Weights of a small GPT-style language model, trained from scratch on English Wikipedia: vocabulary 2048.
Each number is 128 + 32 x the weight over the matrix's rms, rounded and kept within 0 to 255. Layers, rows and columns count from 0. Numbers have three digits each.

# down: layer 6 MLP down (transposed), 832x256, rms 0.169, rows 705-771, columns 64-127
# gate: layer 6 MLP gate, 832x256, rms 0.18, rows 706-772, columns 64-127
# up: layer 6 MLP up, 832x256, rms 0.184, rows 706-771, columns 64-127
down705:086164111143150131160120113185120114101102079128150097160139098134102112147189096039149110120160103126021125068180142101147135117126148131138127098144136119137111116089176110092104094127116103
gate706:135150122071117112087173160105096141150185095150133147176116110128086161116154101124146153096112118134081147152120103131190085139110181123161150160123122132163061130147091112149131144047110159
up706:088132147150129095123110087137130150092096127149157141141110164106094114146144099163143148132127093091119173110104066160118090025126118069129083104124094183150095141200116119164121107071129155
down706:115144118183086161195153169120201106175079170114110140128131093166142095099167171154105180133113131127147116133142157153068114152136156110120126082096089064135120126116178126188105122156108132
gate707:129110078110101123136121154135138108175128127146129097138135109102118100083173109076154073161133156137107152174129093066111196150155151134110212133166170205158127126200147120133132150140128150
up707:133107143093143097117126163057110142087152101145173130073094144186125168134125162118121119123166107068115114114086160120159129122088174104097140172145111122127143065185072125087113130159154113
down707:072176076124133136138122157108110128181152158142132183124137116098103139124139147093106145168190152119103145085121090078140120130197146101113133161149139108144102099132189084157153077138077165
gate708:174115105073111130165093061124109186093150118123145066132183088180114097094133105080134128143136102168170120096141092153131135130082124172097153125114125141129126108096098114101130102077091114
up708:083140165157102123133162127143113155098122136150190123141100158127161095055143163106164141221166168115081177113172094123127152145084228154151168066167103069094148078173116088106174135135136065
down708:108134099071098146055115089155135108137058145167136194166112119171176107193125088133087090142119093149129083183112127154124086157124131162178086122103104116143142161145097108124160177117165142
gate709:120114106080128107141094180148066128151131110186151171101140158139132183159120106137076147161157139194118177141147181121088071067102167145130104084166123097085147119111201104120160199133128139
up709:151076115179115127181100191092163115117062147153177146132150164113143126124105137173110119116104136151137165055112152140154137055107149131141104073150160171145131154170121118145119119122130143
down709:170087105150109148097128143140148169115133070113139143131092154076177084162147167137098126168114129095134203083146103154164156113135190100145142071132174118144163123141165124150138149127171095
gate710:114110081168119077195136121144133181153144108176090071077098115093175122155086142121102130171177145190147140152146120121089158159134154118044129141156079122152092124115124182170092147141143155
up710:147190123121166105111134090111143122152134147130135147152199128126161139096135138139116093087205176137121156157083137105154099129097150150137130177126144151156170100160107148151213101159137113
down710:131124158150099132151095122145137094164150183180133139110224127099169094099184103126088085130137138165113132099118132152101094158090178091169117110162104128135206080101115156169123089150173123
gate711:148127118132077182117140163172127135093053110057068110197106163097106189119089104182142115189164134163147178081126157117111106089116148117079126106183101092138141099107146189114162147129117135
up711:108140185137128113176157163154162103136120180084088102104123144156103144068131135107190153146062135146121139108140144088138037102129167083149127147094156177198122205119135071114180076126131102
down711:074208094155176154122157082149144128038115216158102155179112126112148127096153117099147100066114171195225142131121147131138159040132133137110153117151144135162100154193140070083130111147094111
gate712:104168120165091071114137133135102080152083058128145106159086081155152123126170068071117128196097104146094169110152136070144099107173126112160105152123135150151137110140105127083163105090085147
up712:179163092140173095140129104102131110163079130162207128165076106137171115147127113150113117136224088170157061156078100114078123112099140125106159120113160148171108102107113157072184130174108132
down712:103136177152095139117157192103141152135149146105057138133126082161053138138116051084076105081116174179124142154160095126181115088142141153127151083131148109146110180155092129110148100061139133
gate713:118068153114132137127161114125072135091161183080107096191099136127060201172114086146149147144166135143137060147142178139148173163111053152155147206187104085129119080115178129156138118092130191
up713:123177120129134135105113148111093156166108089096151220177157174094167122083101103141128129109111073171180177126122136131125106130105175147166121083085117202164123231153142119131156101097162066
down713:128176092145156111113108114145101152135145061096128138131100082115161149119098140111176073126116126178177117092109125109105144222104121185173120136162143195121165126122116113154172093118084157
gate714:112089121102123161146113142078123138101088143163138112122101105131124084125116090096120125187089159144174133130106090129156165109109145110151176138067138118172217126181157183106181166130106134
up714:163165138099130091134143153145134197110126132074164070129144149165149148133153097168117148123130074138158137137107135105098142107135153131109098138157109127097132178145133124093122109144158092
down714:135126096097144106154103136176133091097142126123150133150074162067158079171176097123175115101162085169124129104060129105118130146164105129136122119114143086144167162104179159115112170097130098
gate715:059094071123096157132121113095161146071146072146098118131168147115120084076083117112110103111177099149069108169122120169143146175148127162111140089148179093104133122171121102190088117112124107
up715:090127138135059114181102093177153121083135123063090204085095154106068137142051134142090145094135138125169130065140150140135136149175120114136138108115177145119163115131129132136172170091195090
down715:095104086161058127092111195084112118059175102156104126158124161068145090128092132065121092163171157119137164158157121132152087096085100116176086133156164094132113151114105145112173111138074169
gate716:087106164134098143130198095161110131136142102097166146150094135190115172126131087114138185076095111073138096083139170187161146185118097155205126151082133170153128128125126152141074148210121127
up716:136171161155088118166143159191158094157096151125224135148081177168194089116112106130090131119109146089147090100162131104156078192082180102155104172066129157119132156171171157137176141157133118
down716:130127135134140142091103155163197129099104146095157141180135138161106051159070108096099133128102158103139084091117137119031035170116139124133165154102127137154107129180110166170093165127145159
gate717:217101144114107137113108149128103094108144122124196102150128143104169133125184071136085120119118057125130118070175094197084111140115121116166168175137185114102099119152116113079099082121223087
up717:138067105072136121152125120085148158159079092112167090131146138147141091109037131085042120093171163148146139165062128118105091127146124160150105197122150156124164119094083152120112111140096090
down717:147111059148113110153107110184090134141139143183100102140089096152136128075083106141103100105205203123168206116119092124134060074146139178118096159124170082127087191141117186147173157121055147
gate718:118123084134123104147136100141163132151129149055150150121147116170099095159167065146215137152143093095112075127133157150145134106111099162113137130159142105083144142161135081157149118177136089
up718:131167166116153139118138144163122137180107126128094141147124136106124125164131105113043138100094121130165127087091142080086183143156116158132101193132131139187142128139163126162136113126167137
down718:144102181176078107162147161125169148108148134123162073091121151107141095168144230154163142165101086131129150101151076114119117108155141190133102156101128115119114126131086137166108148111128133
gate719:113120148127090118137144195093115098194131102128075142094077140110133130196128123189115153152134161109157113095140177115101107088127118128176106119137149089126113120114089138124167116160104081
up719:224113099139201137126082106119142156073129122173070090119127134118107169032083164106163134092067077144162125123165108176158137148199147096155153134150128127164140179111136096098104166110152165
down719:168088068139093161154099169155201144157148053108095170209101151081071076095164047145162165083151142113125173201136150123164133141093095081189120146095122119124126133189169165105067112171091129
gate720:112106150128157105124129144165087129126187172169122109153078108057181117174107137146059171171113153076098140129124135128094139141117112125173184131110132134134132146107106106189169178141064152
up720:122130116184152132169135150120144098065099119206149099119088083169153130087120129117118091127122125127130126114140111093105156091141138114125084144156145173119154110133114130127119140132143137
down720:083144159055112170094135161178150122159089105165149144055105119121108142104147098090110145081087125155194122169147150126127146130130084094078102142116120088118079124133146204190105119146154090
gate721:120079125138111126157149096117090151134103142106074188115158086121108136136150077092182097095108179144202122130135159143113133107082128167148145151135166131097060152151113151124122084105133145
up721:101103144157089107108174169108151115116059124100133098113220103092115148100138142128196184096069128114145105139114072129129153144147201101127102152130129091175116161132137189142131073134079058
down721:115128183069138116174156111098056141135124154106089088124153149124097097072054092086124067158120121137127150114108140097153137187132100087100100095133089114105056093148091166128151158150148073
gate722:141090115076146169142112118140042130083113067136124144134175101164188090153153118121197105163155172125130166152180166157101077134110152127062139174114136182140083113151069065155189147187148145
up722:179108138153095139139184177119093119172127063122070080152101109147083191208056167130132073131049133134154118099115123067175119172058101172180070089162134123172092149135176152113115122173080054
down722:124099098136143127078167178087115151195145135142133135192104115108070157126196137113119155105119135075125111166150140069143164171084141118204144087154078172132101173116076098079063105188111097
gate723:124152115170098120148145122081118116120088148087114100160095117106155088118136144108105073105083102113073109178119129116134180202121092114193133148117143094138148182133088096165083108083128134
up723:136138112106190159068158150116156150111135089134124132110134065116088140128182122145080096088103106168145097199132145060136150158110139120091131156111103163115091113102102082153178044132156090
down723:157177184109123168140094119127127158162148092116126152174093078095178144056070103203095100176118074176159094157097084138145091164122134144071073111066109127079133168136152140140107064139093099
gate724:116071117100136123111157122080101104138164176095176129111201165159188146180107115137088142163080068110143101134137106136120146115144182142157141136134128094135173132122029132116191149130128051
up724:101138110149107105068154148195115096150137125084160136150084129129138184189110139167125141144174125171151139119142076150154154100131149114150096120173153159095084179130114079113185159074128132
down724:112085178111065106099131168131086131095172182119119105144114140151155126172150145085139101111155164118115173129117133148085113087129133170116128145131178094146171204199036108094169146155140100
gate725:159166197155154120088071138139154140136120101090101105131185083189181145142132184106170112165148099097147160060108105131113142163073113161182105091149115142164120122117142152157145153123076143
up725:107132158144133150081117095158142123142145090134134095098104092082165122130113106114128164076129102118118111126165166181164109165143083084113144129114147137085110135132116106092113080103204120
down725:165156189105096190086113144093146088115113136128148139086151054103123104177158126161150100152102111124141138110112176073121084131197082138116110080103100134185183135138089153142164102112137169
gate726:140119118122046117167152152142102051147137141079121100117110148075139150117177159086108150114160186141138103176161150169118125163088126121153152124109159150181139105154106110114091079134114114
up726:129162093124155152045091129151151070139128126112118136214072160153113103131137110089119085076108159136142096163038142133135145164130156116154129096122092119122169081141056111151143138145172153
down726:100096124154126081053128099178094133126068165125141120166169119190105153175109119094133160150145111125103159102149161103124153120136111108117181130131124144076131159113119164136103162104156132
gate727:113208098179192121064134185098148120147101148128062098101107111126109113100105074129175130122177091164111145145077170116167108155104116082115123133134096107064127170193083148200099148127158096
up727:150133146051088136127109077130143092089131122170173157128153106134110107114103159183137161155108163166110152097113093123126176152208161119135116160111121166154089053099147125129165120103100150
down727:086102120132056062150147087153149098066136154165178144129126130145170091116114153097053122142112141150129131161135096109143095081159124100112164143142135093075163082181148042142125128180135136
gate728:090095103122137095101154173125126117127120152135170091140108136106132161146100124115132120132159134135159097104104106175103158109136087092127121133132202099139041141206173110143105104075143165
up728:157161165114093166113191109171154098112130135129140149138126077139182180159095171158121130148144124132121071165144150176160062100097111125150108090095092179110173200131064157106134135112122152
down728:138162143093119154097139129071139082181116136142136144090191117159084116124095153136150152146184069139089070167099125161156141087118137173099110129094101123118142114111109167129118108168077159
gate729:096135149095130101089153121157118132128131087131137170081141150092138065143128171079185084077166130113145122127108152169144128126059153115135127136185144178108121088075111144090135147140079150
up729:157120100103080119079140119122138158079130056159107134141115147114156114121151120117156086121124139146156163122097089208136138170140138122139140118174147108145127133125168164156090139125111159
down729:108152091160149191108100120167087135198115168120161080129167116142142128056093057141096127132092149116088074134122140105080151110163071114101124140070084101137150149125130099093089105115149125
gate730:163094132094096123088157111077162122173146135116121143127177101073148142120105069181112094146106142122109152167142093138133044176081173093123119144171136111117074125151098107115143125134134159
up730:107095070107131157142174113117138099072106141108136155141143124142094125142131115133096166140146170092130199139198166127170116116096174116128178105154113114148183151180079065121098154079093067
down730:098146110176087107064159143088132100125086102121192149118124045138135136187083106111079087086120175110151138136121113160144124121115185148103148120133152122082160070121110130073093123116169107
gate731:148128169196130141169116147150151152092150124145157124093140188172119107123108127155141144148123126123131163114148067073117146095098151122154114117139174114138151168152187130158105123089104063
up731:096101077135116119131045169097148110105151126152176116093109166096170135129104137173105162103102137141143113245093090153168139091146122120168110117157131115081075143098115204127124128041152125
down731:179173090121080147136147178096107079129101113153141117130140143109135079161119147188118099066154114087156096173166096132167084148123072129119076093061099106163121176105188143124193176147069113
gate732:189156109132140146104174167164167167055169098110132139092105091154147124159148115136148094161074167140123152132126162140112107096128167172126101190132182136130087110149105086146074142167122178
up732:160127157081082145116164092179141094108158115129107100138160114103117135094121170108193117120109118181083109102207107123127063099118159044102103089106098092153126180142178159123082100107176162
down732:134156127108133128108100155114177124129140137163141148131091141146101105130125100207114143121099170119126093166119114126104181110101114150147167105075101112152114093149162189095129102133144125
gate733:120078108156157118152193155149117168106128123119114111114120104098131133131147102124108140112136149154137150157112133111090121153155137108135159098144137121135094109134169142146152108096118119
up733:129109125185166122110107118118111123154124089118140137087094134183145088129100155104193137115153099098114123189094133154096107159139107140132121117136129166182099138057161155128118116147116114
down733:082125167140131106155163159153130134172164171149123133136099188110107058013093107128137133066136088114106138113096124160156176155091090109162155135134139117172121145116127123127097123086171144
gate734:136137169080096116115106085141093165126129128142152049161141080145117126150127127093142102097135159158177145166116141111116104135173165093076103098113114157161104143136102140172137141066106133
up734:150151120106082141112123138159176151130126122112138151134093146149104139104128145114098140127083107060139128088097128201128145126102083054123099109093088184152108074118101093112107084119114157
down734:108077190128151115140169127088131152173153154074161123128108137136097131108128117129153117069107108106130140128119109093133101111135126125103112119163163133081119143137077043122136169079112116
gate735:161144176144163173129140094125162090139126140095122149140176148088095129135161152135095146104158112153204043137097164124133204097117131099134134099076085141120073149149167182131154156125121168
up735:139181128070135123114157121102113127087166080187139092147151116129139119047151110126082176141074153126074169109173165160115122085141073141072102133104143160047166144062081116132086086125100112
down735:137114157176115188104142071157153158150123117178160177148133164135120143139162144119139141066163096155148156162123146139175181082113130191186116103081107160092113130119141112149147097148123157
gate736:167119159134136138102100127087128106159148193147145146055132181169095039178163134163144162167030072197146159157177066118166108112061154062106168145175116069161079137144121163134105154083135068
up736:160106143059156045067117178105075131151080202132115115132119142092121150130110175180151119078173090194135206147209127144124060106076097102114102111115165117065093127109167151118172086207123133
down736:087122131145123113099081145135160152151124121114135139037127154166084088095111182140161140140198160168134165149165174159120122158160090114085152134145171139108178177131107165179154049109096081
gate737:132127119166135085059096152109105119129162154134101167126102137191130140109115067115114199116141119136161025153118090151144154109081091128053119095156137177112137167117126126130099104118118122
up737:114122128115138143098132133122142155168129133082167096121074163118160133160112108135079172090134164167140133114106155140117118062132103135125033128092102126148118127121120151179102135150127175
down737:133088146086114126093082107121084127188099137094121092087099147107119060134092119085097095115095154182144140142112115136122132080100146184155142160193207065176108086140075187047177181195161140
gate738:094127144118126122137096102104065081042137112140099154128152128144099124159105124114165134115135129097149138108109148106119147091109149110130111118177159112107115106147126156090130141136092080
up738:117120128068160171117125048101170055178113079097165116085148110131157199116125113097125099117109134188142067191137094134110116145106113161184115115094146126160140215130151070134173127086183128
down738:150161145105125181160136152104103137112134093100126125158135109124153131177098111113110142145127169073079145173109072218118138126109067133130138127052043111110181158158126093122121127149141138
gate739:064151099107075112148086093144045141161065134139157174123142155116146131079118123137135108133094084125149089118111120104169171165151121121135119145118087085124178110100115161091123132152140126
up739:138129155093134102172162121147101124154129122132153147092167107098139143104130123127167125118119142135127154107133166085071100078090109109101149077151144165106171119227099146121071141134073096
down739:080101124096148120098121106132097066110078154179092147151126161161132070071144126164125134164156119150128123110126106070167124170113145145151149131129088085184194100093136114145077127117118101
gate740:114113158093151138125132065112153100142155101089118155113185144151149138052122148147104112190081131088140101074127113120212111136116092096168087182189130139082134105120182122146090132131163138
up740:150149142158121156141117093118193144115115136155146143118179101147120120137142112144085173107108149139106125161112107161146102122163071134115158149164188125114088078163153117108107089095153177
down740:080108193079104122111157064134149134105190103127167133129149110100184127145170124125092106135140076071169156077140136148170145185131148120119124133050084148197137120154108138108033113131143167
gate741:118128148162110172147099104133090120125126102162110151173170204120093227099116113103099197049139161125141173159186162139166109098085097093112156144099091180087121078114054124139117119153102129
up741:125101094130205172140139192036158151142129160105117115113104089091161102060188082068139120118132094043155104195160059100114144061149128154153134124163129138102124115111181126130189107114157118
down741:148142120146121135120166112111109123161076124130133129160211107121164109203106161130078142172131096150098136112131175155118132122139137145098152120121099131157141158095130174146149153133117095
gate742:143104118102133167167151121153124102169131152139136145126087053133104115123119056148168147095061167162149112168105100126140103134109116130127084137122185143115123116105126128086165131089135181
up742:149089090154116151050100159104138112068145101170149090144087134060165152119119118126150169134145138176121143107145142150159096095101138152133077086077109159146096119095065159102049144091100092
down742:153107141154095128113121156140142148135132157103119124146068102165126098162150192163115156108131154107172136189128083111122133100129107115074041129086086150145095157124146097124140187062093079
gate743:161132145153123098093164043131120097116137152075094149157094102146101137146150091138120132135138086148117109114148136110164136163137084134143171123155082128096145124140148137143113133109070114
up743:159139132107073063159222136139129153182144107146062080107143088177099176107097119110143201139152123143128071069156107130086121124096137124145107113106125109108119193091151120109103096131107107
down743:123076123164108107079169186170132118168176097157111047123147105072124152086116128108120123166089130059153106085220099153116078065150137101148108112103141115105162164121114181045116147140158109
gate744:171128120130180016123081161089129161154176125119105100103144093157188068136116059163147113167121153053141100101171177151057070109151119154196106100150095099125114145101117140130173143062122159
up744:166145131172159152141100170199130152120083138152172123085188132160118103052078215130010186173073159107146083111159105095112128179105156172159160107186112153066156090172087142110138120097069069
down744:109124164096178158123098087190102123158128155096083108103115099097113192142211084112134195104070136112115135130194070171114207141143119179105142132128049127102147111139135173161158181153138132
gate745:119083163094096105161177132074132133088165099149115127114072124159132147182128018059130157160057133122140168130158151113106136148135109121162088145143124116137068134163137081107187145135078180
up745:170153052143156147109068112135102119159103170145126091112102128118099140144210111162195184091039119086115180119192094106148066135124093063140146085135114142167127142137091082121076148113152124
down745:116095103136110101114104151078091069074163158100151059162129140156111193187109090092083121159118089117165139143126117097086091113143135177146133081086159109066077129110068128118152089171139148
gate746:116168098120119123127134163148122101163185142077131125197145102108125133093147072124084165117158112180103146140145126124068152080095127158171070113168149131143101168121084133138115155145124154
up746:115101104104175125140072130074123098073146133191140162124137108133148081161167044157114135095108118089145147136099187169092190101137049111171094113132137055158144123099138089114131128063127099
down746:092107117167142173129140087106152159082165114179109185152177116095139126150173085151096153210163132105127180083105114162118110127133167149144142137141128109078163083124033131148157191099085103
gate747:128105178120079137126089145129034094101181112112083121140106135193143071159179102218133127125216151155107125145130103147134179139156105072108139120168117096112093151116165127117170168067116134
up747:116169167074172103095145206118095073078138154018090146135098144105138146136140151074128134103144085114098141158127146102181085170150176065136138101139104173124100155130107103135193162183225109
down747:178165124093115112093162162189165187134158129086086166134103113163113149113173111180130137117122081127120119125126126109132133112087118135043139120103192120124135121158105146109038097181082151
gate748:175112158117143140169102109168084145127122104142184169094152090103105136190094109146162167144164182106159100115091182062120135135077103139153121140122200090154132157106180171129106132064093106
up748:078167119166068140088077160145155158046114140147080130064074153134166110105139126142071123072159085126166081130134079153175098114116129133159104094099110125095122149131120096121161147104165091
down748:096162112145114127115121169173143126122146166114077130088146137117102182098105183174179160139103094130084112046155062152129089092117160063160124109125131111063109110130104107104055098043156079
gate749:090122225157142126116112077145145127163124136076143092105082127116125098126104090160145127101095084163116112200180122169168078107114130083111121144071117212153127137137063096101113113093178141
up749:109135172176097124145110119084153135173081143114091069198134122115173027079143148162124122097120105162112164163136094133167192131109121110145167160089185103064212139056141197126142185164134083
down749:096176200080120218090084117126069140172155128135141099070119118125093170101122190147112130058121114119113136125185123139164081102124149089130121188130139125110144110148040109146093165110195136
gate750:122184123061143134162093093132162119135141114132082168168119134087144111132166152124080108086184117112104135125139141153116137094132153105183172194118172081096112145114121102118157104124143158
up750:090095089133160117127150122114098108154102070077107115133144162144156144119104122091150124188151086078136160166131117123131134123138105175152155151094189125157197098110136137133092104075086125
down750:116113169184089045104130162121122060132189121176131151082125079106160124175114185146141092073146116115142105142111131131153110096155074143131148159131136093177149139096103161169141125125090153
gate751:134075117103123101080161196063143139118148127175085126201096109166110145097155136106158111083116192151099091111169055058142111147124194130119155082124156082114132093152093170133142132176161085
up751:146142137137151102151128135111076135093066196089148161140134182119111115075085132161110142174138124136188184070152103179073128074170122102056125134129192088119086078137116092095114086160135166
down751:117164115105109095123157120113120111095110163133173130152062178107129090083169137113064161118112161133097135112129185098145142118150101112132061092118149141197141148073117118163178107144096130
gate752:181124110156082095132130095122096126114111128113106167115150220073111172164098086156077094149123112127134142085158187146084105109138173141138144130173106114162101136120143126119178148093134144
up752:147100119184110094126124071175094127130125113116145125090140155083119101126132097104130126122181111118072103136125121163128119165153096074099089144130127119138064132086122186103146131118112116
down752:122092166110203114149080119140129153157126121073181086136103119155192084099107138150144098078118155112138118070101077134183188174127064144153120162094160083108098128123122126144127110164139158
gate753:144138148105136142127097084134129092187146135082063113153142064126078154125127120128077131084138132097171108165129152123146109125121125146144184126131140120118120193146150127152175161146118128
up753:140126118150067139148109147144108105146137109041123143078132156205148129157170146130122141122115192148151109142107131120128130143093153124119074187109182078104063068103149097115088058098099168
down753:170094071154102108111137145167150129141117098135097143111182154112144145155119128118108115155082119161108146135141124126164166129140153161112125138112088074166105102088118098074104127128142126
gate754:082168143150112132110125217151074155108131062108171133147114102169121104067126079101121150169141099112169132145091130059077107107140136145175131063076103153073163126061192154131129186123168174
up754:117053133116113098162108115125153119129124098099199126186057101103135156166187046103149077144129121126134127157141177143096120089096120098152184108157091158097084085163177170144180158134098134
down754:095119176147068054110121125183134117108088129142129136118078109144135156135140104164110129095127107141164129123153188129131158147016097081154157097128145086081188122115152126136160127081084146
gate755:105070117111130082110112083074143083152075101145148120135104116046142124163158115159115136170128143124092129113067078159128152110146089156088112087076167121100130185094191098121166110037105186
up755:084170127117129180182126151053148162133130070171113139085192111116084119115192125113146143103093169131112105141132140147120162109075144165139082194106082111153135083098101122152153119124160139
down755:147122135115136146149129127114146107084120141095088057091150087193129087077165114097100128180105156162141154137088113100096051075165089090125146060178171143100096184109094122137177141123133112
gate756:111157179135158163162112125168045171135081078170202128165182150116110144069101161125114152130102220071139113069119157146144175080116102135130158107141145166069098135127092132197217106149155138
up756:131135107086104142114114166135162158156181096128094136137114131128106175137132106123101146138091072098133152137127096134103113181085146113191125202150106127110105109155154207009127210155126131
down756:126121128159132142148141113111077101118086153120165156161117160105134120104149139100155129147150203135124102094131140134118179092147126130096136109104157143126123136107062106195178099133119126
gate757:160116149132110147136150153090114125070024133169197090158100095135077168105132112146103122162114170141136195122102134127156129191127076172114169172196112136077151115109104105031128155109150109
up757:088160080177165183126111092105175170153174116047110173125128136109158182137097094132098118099118133112088166100186106158114129128105068104088160133097108125092112157145129086123061081134112140
down757:102137115141176166138129146127140182126110120134127127130180111066110122094101083126095164184107141200142124071117138136150083136183108164108092138151100110133131145152099097197152185128065122
gate758:164165106138160079064168116100144156072174113084114141134136152113149142107155135177177151132119173122126098004167096127077126102136147087119142156132192160145144207100134084106168132101089125
up758:176145071122053159120156065145149064079172125130140128165122119109136091201119191124097118106176132101107140081147185127089116223091088119142112134173098167134028104140117154107054083159114102
down758:157122116072146157147101190171145087083095098128198213156113097130136122159151119100124126119138123106084053086150136189134177106144129145115140143169139128120165101170156122142090160173144130
gate759:125103123119083091090088127165122154113162137194152136127119153111110108103092124133112121128136137098182223160157180149151099163096092140130087161134103168133160164153049127089118117116147083
up759:184164154104122118174142156207168167129142169166076133113122193128075145170149074166101102130120125152157121107087124146136114105109130164080092151145162088149085075116141137154119136103145163
down759:126077117150107177080185111109138122109108101119127070105106123139154113061149135155136097089178165117120035097192122064096148130144129076181129144195115090121148116144099119109077104089084123
gate760:080165119146087044134186126113063109160090141174108167131153039085180143148147170147125092092149127131156117102129189096130162117141162125158134144177126146110107191165074116160152103077148145
up760:122144092074103128092081110146155125105126112131127137136153151103118136177147162163101122097149127179133134132109098146119091159122151159175081073106161131078079145106146151147101152152098134
down760:148093121182109129129119123151178098141170171128144142160118060170136177114167133140119145101149174137135150113164168183120148104098158186140144124095161159114126146128151173110094123139124148
gate761:140170123141145147141161112176172091086060147147157108125124118126148058139117143137070102156192125114075131164162122103122133116119102138121091099145125131149091106120146130107158143134118104
up761:134110140175120116084108114062114160120147138177084079162115113111206201154128116080110168112140106119137183094025152186095121081108143110117159152094121146152132165126135129102159162152129175
down761:144163116105159129136157097104086153119120084185129138134119135078163132077137100143080131101175168070153119130133164156154076133073131123140146144144181108142124047129165157135080109128105116
gate762:129137138036139099139120120128138114069095138150102144134171067087102107109164114097187129173189144135089129110154131113099189117136085114066095209194105065101125113129137158172165145106084125
up762:078065157121154161156088115109094110123132134185115147218121146118112128122149094090129127098102145152141137126091135149153157142124157213106114081133123110094134120201136134098111109101092146
down762:121125050163128131163162168083149091199131110128103102110161159079093117157118197150112101122109122111155148160089149098114104142139141125099105137144109095131177130159167113104114080134116180
gate763:136140176149092112117101149121135074169159088106148057090097124146141170082085115181122153141078170156081112094130138192150231058078128120145121096172175193093126082191140146163138144102155111
up763:118132101150146078098128138092100155111116110132135115113171142106126125131178140099096122114149187084144139101136110174049108192180070124118092180189108201151141104130152131169140147098127170
down763:125076193166116121042157164149081099186087136185133077189124093127191153171119129097122130080109140140138178099165148125122142091141117148158160163134122095167157142094109134202120102114170175
gate764:128120180139169114114119146164142152142098137119143140116128106147105177148092067111145082116189171141114135140170094112152127046103106162135139142150125076127117139131118064116132144162133126
up764:076138119132131142146144126089128133075126087236189095118117166145154126133113163100138085144073099163108139151064150145080073133190147094112110113138097191193128101098119116109136144106124127
down764:122112111095119116124175138056151116146160084095163099143102126144143108122141142141161115158102115151171097111117119117084121149137104136109130151199159101105151179124058085115152111124079127
gate765:169096151130075166117145064121092105154137122141117143088065120160087119158102140122108148146172112191129157129133128106161113117154104119083132162119122151102162116172146069149164140173096144
up765:123160101086102077078203137122077110191086166135085158161114096102136124163123073087066153168075121127121184128159090097148154139123168114164157117128173092171113140118160158144063110145156137
down765:158159039135157186119102147104142135179099175139115196151136118115122192115107132139155070103145177115098084105129146126101149112150152106139133072114104164127139118071133150101135158117173137
gate766:112169148163108142126109159166147205107108103120153113167077179127121119126102129101225138125120151115142123118138137148056102128118121154123100094180147154103185119130136081136120124134132152
up766:101177099202175072160098150110143135117111153162129134146131153118172064128169133096125068144171138108112107125132114133135135125166138127164151140146112151084148148135150123100127101146191081
down766:178196075157142096113082147124068149108093088185099122096095160117106134203167118115160115123106182129072123129094097133058174138189141164094123087161219106128158127147088076161127134144106090
gate767:150158080099131146085111157128135078124108072086101092157148109103157161195133145140110150071084144096139093146168102168124175113101157109168075135149133097127120155181168167106130083111159107
up767:128117204147093134153214146126114127100158137127110202132209119144117077089122155077220047112205093128085138095147140078080097068154085188099141094182211178145147111106103102096154119072154192
down767:126114136157150175077090105191128118142089142156160089096108168123157150133116138084115141142108121109088177146134177165154189106130073138106135146094096134141113128059135155122116091157151150
gate768:137095119135105116103156148183156100141175136080089118157157130173114110129135114132117166165148124145151124141108173126138165101107086133132106185147093092144108182121135165106179108108168071
up768:140131119105113094119115202113146112119064119122141130106203169148136150081141182093176088140171141110146137109135167121126163131135157090157189091141138146150194099120113168118193150124114123
down768:116158151071171116043105169104062098126164146078171108092124085110133123094107126127211157144180082109084114128137164127150118122144141106137145236097176140086141171125134118095087131139110099
gate769:167159100151140100130110139104110120117128112135111139146151153111159145134138103140111184126129108122145186206153107119125104122189096123143048158161085092089108175131133094170103121086070105
up769:158093145129107099052098159121172116143087086099134221121121131186132122101077177133137187092120119141133176116113128123093156159178109120107152094198114144063177082121133111125141128147148150
down769:129085099081139095161119154130128107065167140107149088122112105104102139096065129148093165065143127108103161195148135122174206070164176115106080056146082106095140100102136137133194079146110133
gate770:082094157142143137126083127143141165144125079167147174140100102145074131120119107143125100116098129141076116140089120141159131077142137131180110125113113129142134142126188177124172177134120139
up770:063111122146107073229128134133138104156118119119111144135068174139133124126121114135057153106188127175114093112120100166140127153156183155153088165143155110142131139094113115128154057146130105
down770:168137139157082117107211094073132101123100137214144120125141178114116118115048175105083119132139157137005083091085185126171103126167135094097121132136100121166150049112136084134157186136104101
gate771:085160153079152172109210170149141156087145128135129112134128157098178120107140118107075091090130167083107112152130162147121175181158100159147116099144150129134090140057155061138180072106130084
up771:139071109121100164099072073148134148112147150102113095118152148122097150158162169152134085122186113130120101153137075180113144087082150142130160143127158092113117077183143142145143088140111117
down771:105120126107110148163126160075147116103131128226136151099142176118134100116159119204147179147132133107109113091154073099129136145209108119088148126127058108106068106124106116122171098107068093
gate772:166077110143116142134119129136154112128154150090102143095160163111135114081148150130153146156132142141122081151092069118181156136134115162100073146148098142120102130163148176106100127106148157